Part of a small language model's weights: vocabulary 1248, tied embeddings.
Each number is 500 + 50 x the weight over the matrix's rms, rounded and kept within 0 to 999. Layers, rows and columns count from 0. Numbers have three digits each.

# layer 3 MLP gate, 256x96, rms 0.147, rows 24-46, columns 0-95
525505514493411482483485528456584401564442498554464557521441434415443496664585489533524487569556568551459473453533490474489506452473476535511423481492504589457592398471475569465521547452480510461445488493528396504492569538577439510464555513485527536420542471563595464462577402489472530477
467503521598486433579488489528454596611536391505530496523488510498518494581472446493450529471417484498504386400507551441522493537438453474496538557454606506560520558543494494403474490537501434504419464468517621522562480500492498429510490568463542536425579471530508482411504464478448509438
574539667453444610486518563455481476545503421474496431565452511358537492501480442435462540526487511490506545496482519500548535452473507470480445518491525491427603453562467495460463551440498508475514432438459484614506460486576467512494567511492501509474621418489515482439589429533539460502
567473461465581482452502534447499508474487498391471511479541428476448552548574450554506541462471561489512500422557498503488446517518548560581469425596511542585514474493480438529520462481553581426447516512490474482465558480445464486540455521546440637526530503397469384524486539578535546566
461454486432426502495405590601516542427528561494517491539464548438471504502537469464515402486473390587493472509514503496436459457470521489490524517524513562497546425543471504537530480557471572526487505469479499464538438564619508462459466478589435572476501505628474657387497540484548493437
428495524497554526509414526606510488519464520503531530527611442572451441477543474449478461480507509556501497433542492515494493445434503425457489452470538596564446503417436472479597558579380487581472555499574439448432514601464425428473449385492538571513513451456588478576524556493589565508
482459595465497524533385527437481545428509514426485477493450488655529495533616518488447529514485447468498473539438471402554561560529492455495530489493660443496464539496481559545562546423462516510489524574609519525463481466524521360520555520511437577520571526442530554446493382556419458560
407540648617510484492463469484508447479552490463530549495420561533540653412495385492449518458450444484589525509499599515575517463410544476491517547520545462488498425458509590513527437526493378472481504454470431562501495443445458537413485453589480451555510588483512514554531443507542578544
527499481525498432516486560383535506547477468515503490504553574573458490505448524492537540539541579513514539469494530482504505539478569494484524555473471467536478479483487494477481455569471554543467529464456455580513356415569510444549430496524555597495503381422523417564523514491552476516
490577537566502430538521466548457534476515549518585534561582523461559454576505526416562475480492458568516460404495564567413510494536529457452536495529454452562509472558517500528572490504519495515599457465460498420546488355497524419463463490546486552488507567497490453459466502493493516507
504527536536477547535480503447498538424604433519694478463482457539416533523518484455501475514591452432520481498508527514526470469469501432501512404543524477555518382501556497455469455527472538514530528433516429413542480531514520510440454541531516448602495497438471593470522472562553582601
503537516479474474466452495500484446513453535529493491481489427557467523440546497587551491535490570468459420423465428459622412496478468364522539527587445522512557481517491452459486607495430522495562445482540446472558473434520424490520579517499476546453575578543413518428498574490511525532
444516550473497502533505385451512453464557508400463565409482508539543460464495420425523493419528541570446521540543517580497487498509563493497518496543452543618518537574498478547577523486560377495461583537517447530522398481544431464494549492524528486448511473451462535536502399424526470498
495479451478371555463517444547451529521538448521554587506503532452583521521451452482523337588530486460523575494530491553471426465524593425514481467508462549520463449481551532548437444422502553505473530428544441406566396564442564473557517566461562515550476526441509477550533567552527512530
534423503513449438539515533377456516465612518543553445510511454562467547533467494511486469519540460512503519484529508535424502607463572450539510432567550528494470546464450459457591452447478534497458556534437487480504648517437510517484552507505549521617515466530482586501537457475484458433
511502527496517479440504510511505442516442465394597505418483536525553429575475485445574585441540475438416571552549514468524585430573401509480483478513485528492576500566463525502480517455432417529571501583509449526509558511495502600493493488512481552443498520516545564411445428496498498580
535482492503516486508515616545451486549537462530479455448516473412511430481566421399486496511507483507560505520565465546608542407410538407493475501473463528507540463462604491453496561461465522563523411562524478525518588506442536469463568468539479374418494480552557562454487460434541483482
511534565554499599414486536571493527465413594535498525425507480555524581524500471383580503491549534523478416481519562475455467428540554466471526389496549454459479477513486502476503513493505439502388589436506450474514423572485537522489487391457587498440621490500529567454471561473423468496
569581458531469447518561405559530536477431497629513437515502496459479514437464450550532455477531509513521448474414479492515432556435543441648460566501450498559475503461451526531619484469522481532477543566481557515497471465482439499467465553474453505472480465506452557525466427407460524438
500444473535394497603548554429589484530465478510561614484557519572540500455478456433512525509493577496513441586459504505544452453458383456462452539580449517514564444451480448468384570432487422492475553510536447533557482580493456418496468504574442535439548582595409505500545505523598513546
470465539540492523521473438386508542502575535515563530436485474475475570492396415467532478474475472524556445527476555562405552472473464540567498409597486466542538514549512421450459578476472506491547523511490465518517458510466519442564485414589577543439433586537475538460469465502457472524
567471544532559463476501509500575520477417526553487522569601524442445457560556497495434488531523535517496594511486420483523482526489494410449500456508479571485444419437555538422532605518506474490524380488423628535560500512472451433468498371528546545438460476442474576455473576463580477450
496511534499528506549545433567590496467575456529466556509503538527579380457531486572514533468565448544462555430499466500367517436492511464588502514490506527567448524582504407524503485545532566479473420554422477446471446543501494458455514495498468472561527530457426511491404561441535471524
# layer 3 MLP up, 256x96, rms 0.148, rows 24-46, columns 0-95
444534523582565493564566451498583488480583494509410454518593478549463570482396428475610544407463490426563576438509460506598491514604526534443490515472541491451493379519409400529504502526517525519450514571500494494528617450453594600476407411610512548518441550501501576488447423544582507500
522450478496503480551460542438462516478519490517583513571467564481575551421463514534505443498497455608494465422483622543519513565475458507413409494476494494418550493593641511514448489496542499390552501522519540429440448443427458605494455471509541534537517488489548514525490434499453435546
525474564408508527450451490445535539514525402477475517469519544478494455600457461487520527494434536377518432466436501361544491573475570563469551523559546449495524558501528494447438492450492541453627492382516454453404507599530527443577524544552509492495514490555492461416576552495549480602
519549423484505473521403529486442549514445436493485519505504591431507563498570460451485491481437459456515492514476533529489538553567549489444454553537566432485416520475531521548439556505600449467511500434560535522504534537463499513546517598523457544438484528467500481427448510434513555505
518509523561532443580603547491526413443437466464455574421477495534593490462484603453537536481483486447534493501525435502557558465495522559471534463520455545399575478448416535487488433412458518401477521457508491535457510526521468460599512528466494500545501541416517390468599440566577539592
558488500468459546503577532458565492488497455600447521507534574459533498400458543424587510478498485527445481421476495528454600614577500512455487549450541500486497547498454465379501538483587509473408393501474602614431419463437492341522481470472491447487476452473594495508391567473435565555
521502544498513525537496526493500520436354489463525485522569532481412550456530473585520489460503494454402484441477537485452615523491491509596490509528603477527509551458590489444454532578543517455470492390606584472479464510507459501557525585562489476423600413553407478423499504509462449405
559502578539528524543420430536453510523588440414583522467486536570589502546520393457590527492509488555490570497577565571454540483535503409411512516451465456495416515566455622490496502508543357466516467513434521482502535502522479518483471487492494473582477550458534496471433510487511494470
479567546480529421499389452580454530504576491583462512527447536473527458508547537494583543536477542544493532451503500458478646516559526484505512501434426503481463428495479546504500506515550461462507575518559474538414428495499501542434453490464502505505466492521444474560480558545467435584
468446588491416536434529572587466440508545518427521563517456603472462544488467486456513505414506476556477480431515541518452498448583567499526501525447531542600565477599510485551490511466512534441479431495562501544449508496442429475518568415606469522559561519441492426436564398505533489555
509472462479533501496512456493537525525549442480506544431484503445491471518536504434514499553489590504473555458469540489560570509429479526418489552569482401456534519475463504457467567436515563616539438537396444573690476574547486485582528511510434462424424476401506585512456494498527534466
565619533436610466570487527511474572453495502456460493540481503589510604428427505452461428395377436459465411458473562423586484479501501520471595602560453522465554527557568535572567537501527562575529447470494516461484501402536554585495497434495482537493476544448475497374470558553444493514
489491526511508455457524534485518486510559526483554564433547508472548534436532519555431491557495521457464487459488472461561502536379448469455462426480596553391500561530506577524454505469475475498420502495517530520438541625427574377548464475526618428579481527548607421457537479461465458514
479532559537537465469523539453531483512514487529418423518526480499524628516485511482563490374489549566407395413491465484508426533516444555502507551601479495481441512489519513533484428488466581481450567465552545561503571465396432531492476467477538478477521479432549548616500439475490519519
610452500597489509519543492466429490445481427644544497636487483480462517537537467467539513463431431478466459488488525512548472463487511510535521492544524394493479510493498493577543476571514623443591437443524474544535502604473482535543427450472501550447490485519493446522511436469548497445
352509457522504576514366533544503498447463483443500571423610460486535490462556498563516526439540508502489498553631476497470537559541545415451516521450605498522478552540464509505472615503503547474534532507416438502442495522505461469536438584505450456524474448451501463519481430440561466522
487560445506498523537533583579415563505490456466472464403464480512406465433480508538557477544455467505601529501489465481533554551491406521511499493497419471384427477559454502558537519573545482472534485467529565513536562492545579475444552530400490504561469499439590498520451490563475500478
566509509471437441453584487531462505571546436468550571470541385581493478496487434423399457454454422508601502453524506519566478488487483524487446556528483560507506488424475539534473533492504508541512421469532502559482548462605446487530453572501462491530443558413576512452568523568478524510
514486519469535521513436476532543450556606562514476497455437441568404457469546558533462459591533498426462437486504486503504443453566451476493482543484524539467507466525439518542453440492511556455452570474509455457518541557574490423504476540524562562475570540496469428406516555557517473560
473317461553473504481513477445519455526437554418463578459560511578574549563523434559616508419466451580466520491421476460524409545521562460466443492538541491485490555493500624520520488532415532478458548486428451509565497569447518505528415488549486569580411424468446569597365458519542533587
433463485530562399497531526486418556491465495594619462413560554508572487400446473564508569504467448470574486503492537498417547499503494506518563573470479490585568462523617363416461513491439571461568457540469448467483513441494543436546429524548464486520420470510524552474541472498539424579
550638492491567428510473525440479410486517543498521478497453486540371521499473509541541565513409488431485449508542526518561517467611476558480531522502494495547520490424428533491491475494427581503505527566504433506514474414522545519528551560485501523525503478490479521360466489522442536477
499479485509506506566532494519478501407372527553504482473457445481560512488436469520419459550534487465438479459559464518429463518521461477496466507473416551534525535449549519509522547380402592520517481478568511492543508475540422469551582535492507534550515534644601487506513459490451491540
# layer 3 MLP down (transposed), 256x96, rms 0.132, rows 24-45, columns 0-95
565543549447492536503528564402459460555486550401533476532430457446498462526541518542374470550511564506555349518506563485543552533451495513544490456586460504417482526471457616487506593483537531440487464481583399584488504538481361484495612558500575489504605541524459402465506485514508414479
480495492462483464470493416590521424471516454534482535487479516478419506487522579519510593545428465451510585467425408395603492485524544500566471471597458459477497442510437471491538620502476546498444479482505412572508494516588498468527612550478449578571471439452470517492515506492578615469
506563446525535456567510476483551479447459552425617490571558444553517565569527522479535490498488528536407494555452480514463408460501477416531551567419495551531435400532448455527535589571461416502467478548508521460500493402407468527524460547604420509491427540491533559529465546474528525482
461492602526496520546482513509477487481506554522502433437509572549580419473453508527553433508449587543503493471440501463507617519478455486443563504446442549477474451517515524505489545535445520568413481522444525530578486493547492526501573451508510382456547416521494562521558428524458447455
451477464429495479455388568482560523527458611516488445484497515437504492497479536590479473480465507546546582548493520504443503444505517532440533631435570489476443492435499531545453441539429460526449490433535498573545449549619475530478514404598534600473484483602435535448519582476523479440
556444615534508465524522496501418507534477479568456566488427491473562611419416508566512476444517488512463540598537508424498449485467409464516484506422419545468503557517613602487536446398470561482521402448489473530577589416461553543490434589517581499345474649579547469513513509476537485473
472517450543507441483523469530505446475622512536539496582489503478414469510446447492486462558499484573491576437482504390568452470462590529554496519491434498512506457574406448536530551479418467533498523512402399502529462597412526597535487529482533410577424568445554438580541535526488549498
526532404437512511459557499555516569427494453535558484492515421476495458541435562507461516515413532564555434480456524497509492570499445570611447456496615530500496450441518424534481530502499640505566521469507494495499460432420540406514521547436471554408572353525521436526528532466499497516
432475477532541607486528431476517493484464536441534503523526525490485502541465454492448438458473456517545478525493465490460422475469434522444501492518553519534528513489472471526526508484423475461511464526423511514624627573468482499526611538490477452534486566528514575460466459531502503499
472552411480597432498485471524518402522469515534506574584554418476583524548498570514501432553504525585536453449511441570531466516486482512549454420503445486424485445498479460459484447451483516481559498472472498475587511400593593440464418475544503477498490567539546555592455579466480473445
498396473474492441515409537590490559467435564488367517502524538519501426538477480458470533474426534609521461448421543541393524594529467514535588522496545542550470498517460517424598419594466498476514494591523517505446510474563462450487581475492512430583516545587489467488413447476452473440
571496469555541585607509435588447447480513484490522411465492561452567465597426459440494454542631497516506608502435460501379561503444476623420481527418422546453422450589553582476477502485486473472463571491431535568547593463484490562560467468509457458509534437554553557499377481580493546456
563499509483581489517515425496492418461474525467439413398490503590485488492469413465541510469495517537538472559490539521526504524573560540460497601550470530593468522508505495488523461525556442452443476567491477486523378484597416512457578545578468501524451526508560543418567366483507455463
473465486479492459436428380550545457527516489510529466545404504468543468475536524519470400494476480440573576565519491508582504490524482470559504521557483552499526444453444501463475454571529563525429507519517520513571421576564510476485477553587426581568401504457393567410512511494436596600
446557551479559491520428413634508553500441553400432524378530548434480524479469506543545457414507526510541484518547574579587529497458513524436468559451508497498584516454490530480498549452478415513460549543552490519465411458514542453474443413511486517540474570530496523488475572429474532558
581504529496525405494523420491484490475544570531455465509453484449451575634443537441487498600462502582615496497484558489503440393469506556527471529487458462530512437483495463437507487546495482607524414471436473460472487537465599467495571514471567489492444512544502508514463551493468469516
554467556481468494496449505476565545471548574422481484457504511485493477571484543472452551463524572448472492498484543480493542459650455547513540532561554440494533539488457418465441507466523485467525568469448447509420444525446411589539474505541536612433488445412484455502574598469519485523
422459478546541559558443483454451525409468644472505430487528527479431427472575568518614575570532542531476522519523515537429487503532484471418482459485569392522558455525545526524454604592508453535431522474498433450406533497458489529547542461502526566465535424464480573437525501448516498457
546537486562446440479579474533498494436468427566473488490501500496524535547424433567562455466514472555548457477513550563537500527461514478533503516477494455565477602394522496461472522552517500523470488539457572523505439466448463576478424513534478456508495469545567505522528450443478479462
601598463477542495444445557468407536541526530430393491504519484477688597590520568473410511474503479441490500498500590502554519471536466543518507529570509511496462489445485439589563498539557612529427422472547464498493511471506390578462496506493538440580465509451505447463512488371486444588
458534502464549510523459457552419510480402464429508444499532486449528436492562530452517551550409618544469463469492402497563489508526563525525478617494469516508444514491497571544594582442527440468494415481530546496532472449541446473503529524436401535526489427567535416577556504475651538510
464359500545489453496458521467504505586472425507462496524435571519548454451491433503499554438464560572548492531481524505481523483439562507552500588548577518475388541598599493476583469505532480475455530521551515485485441525478514446494517499577377515477557505436461468546612521448455425500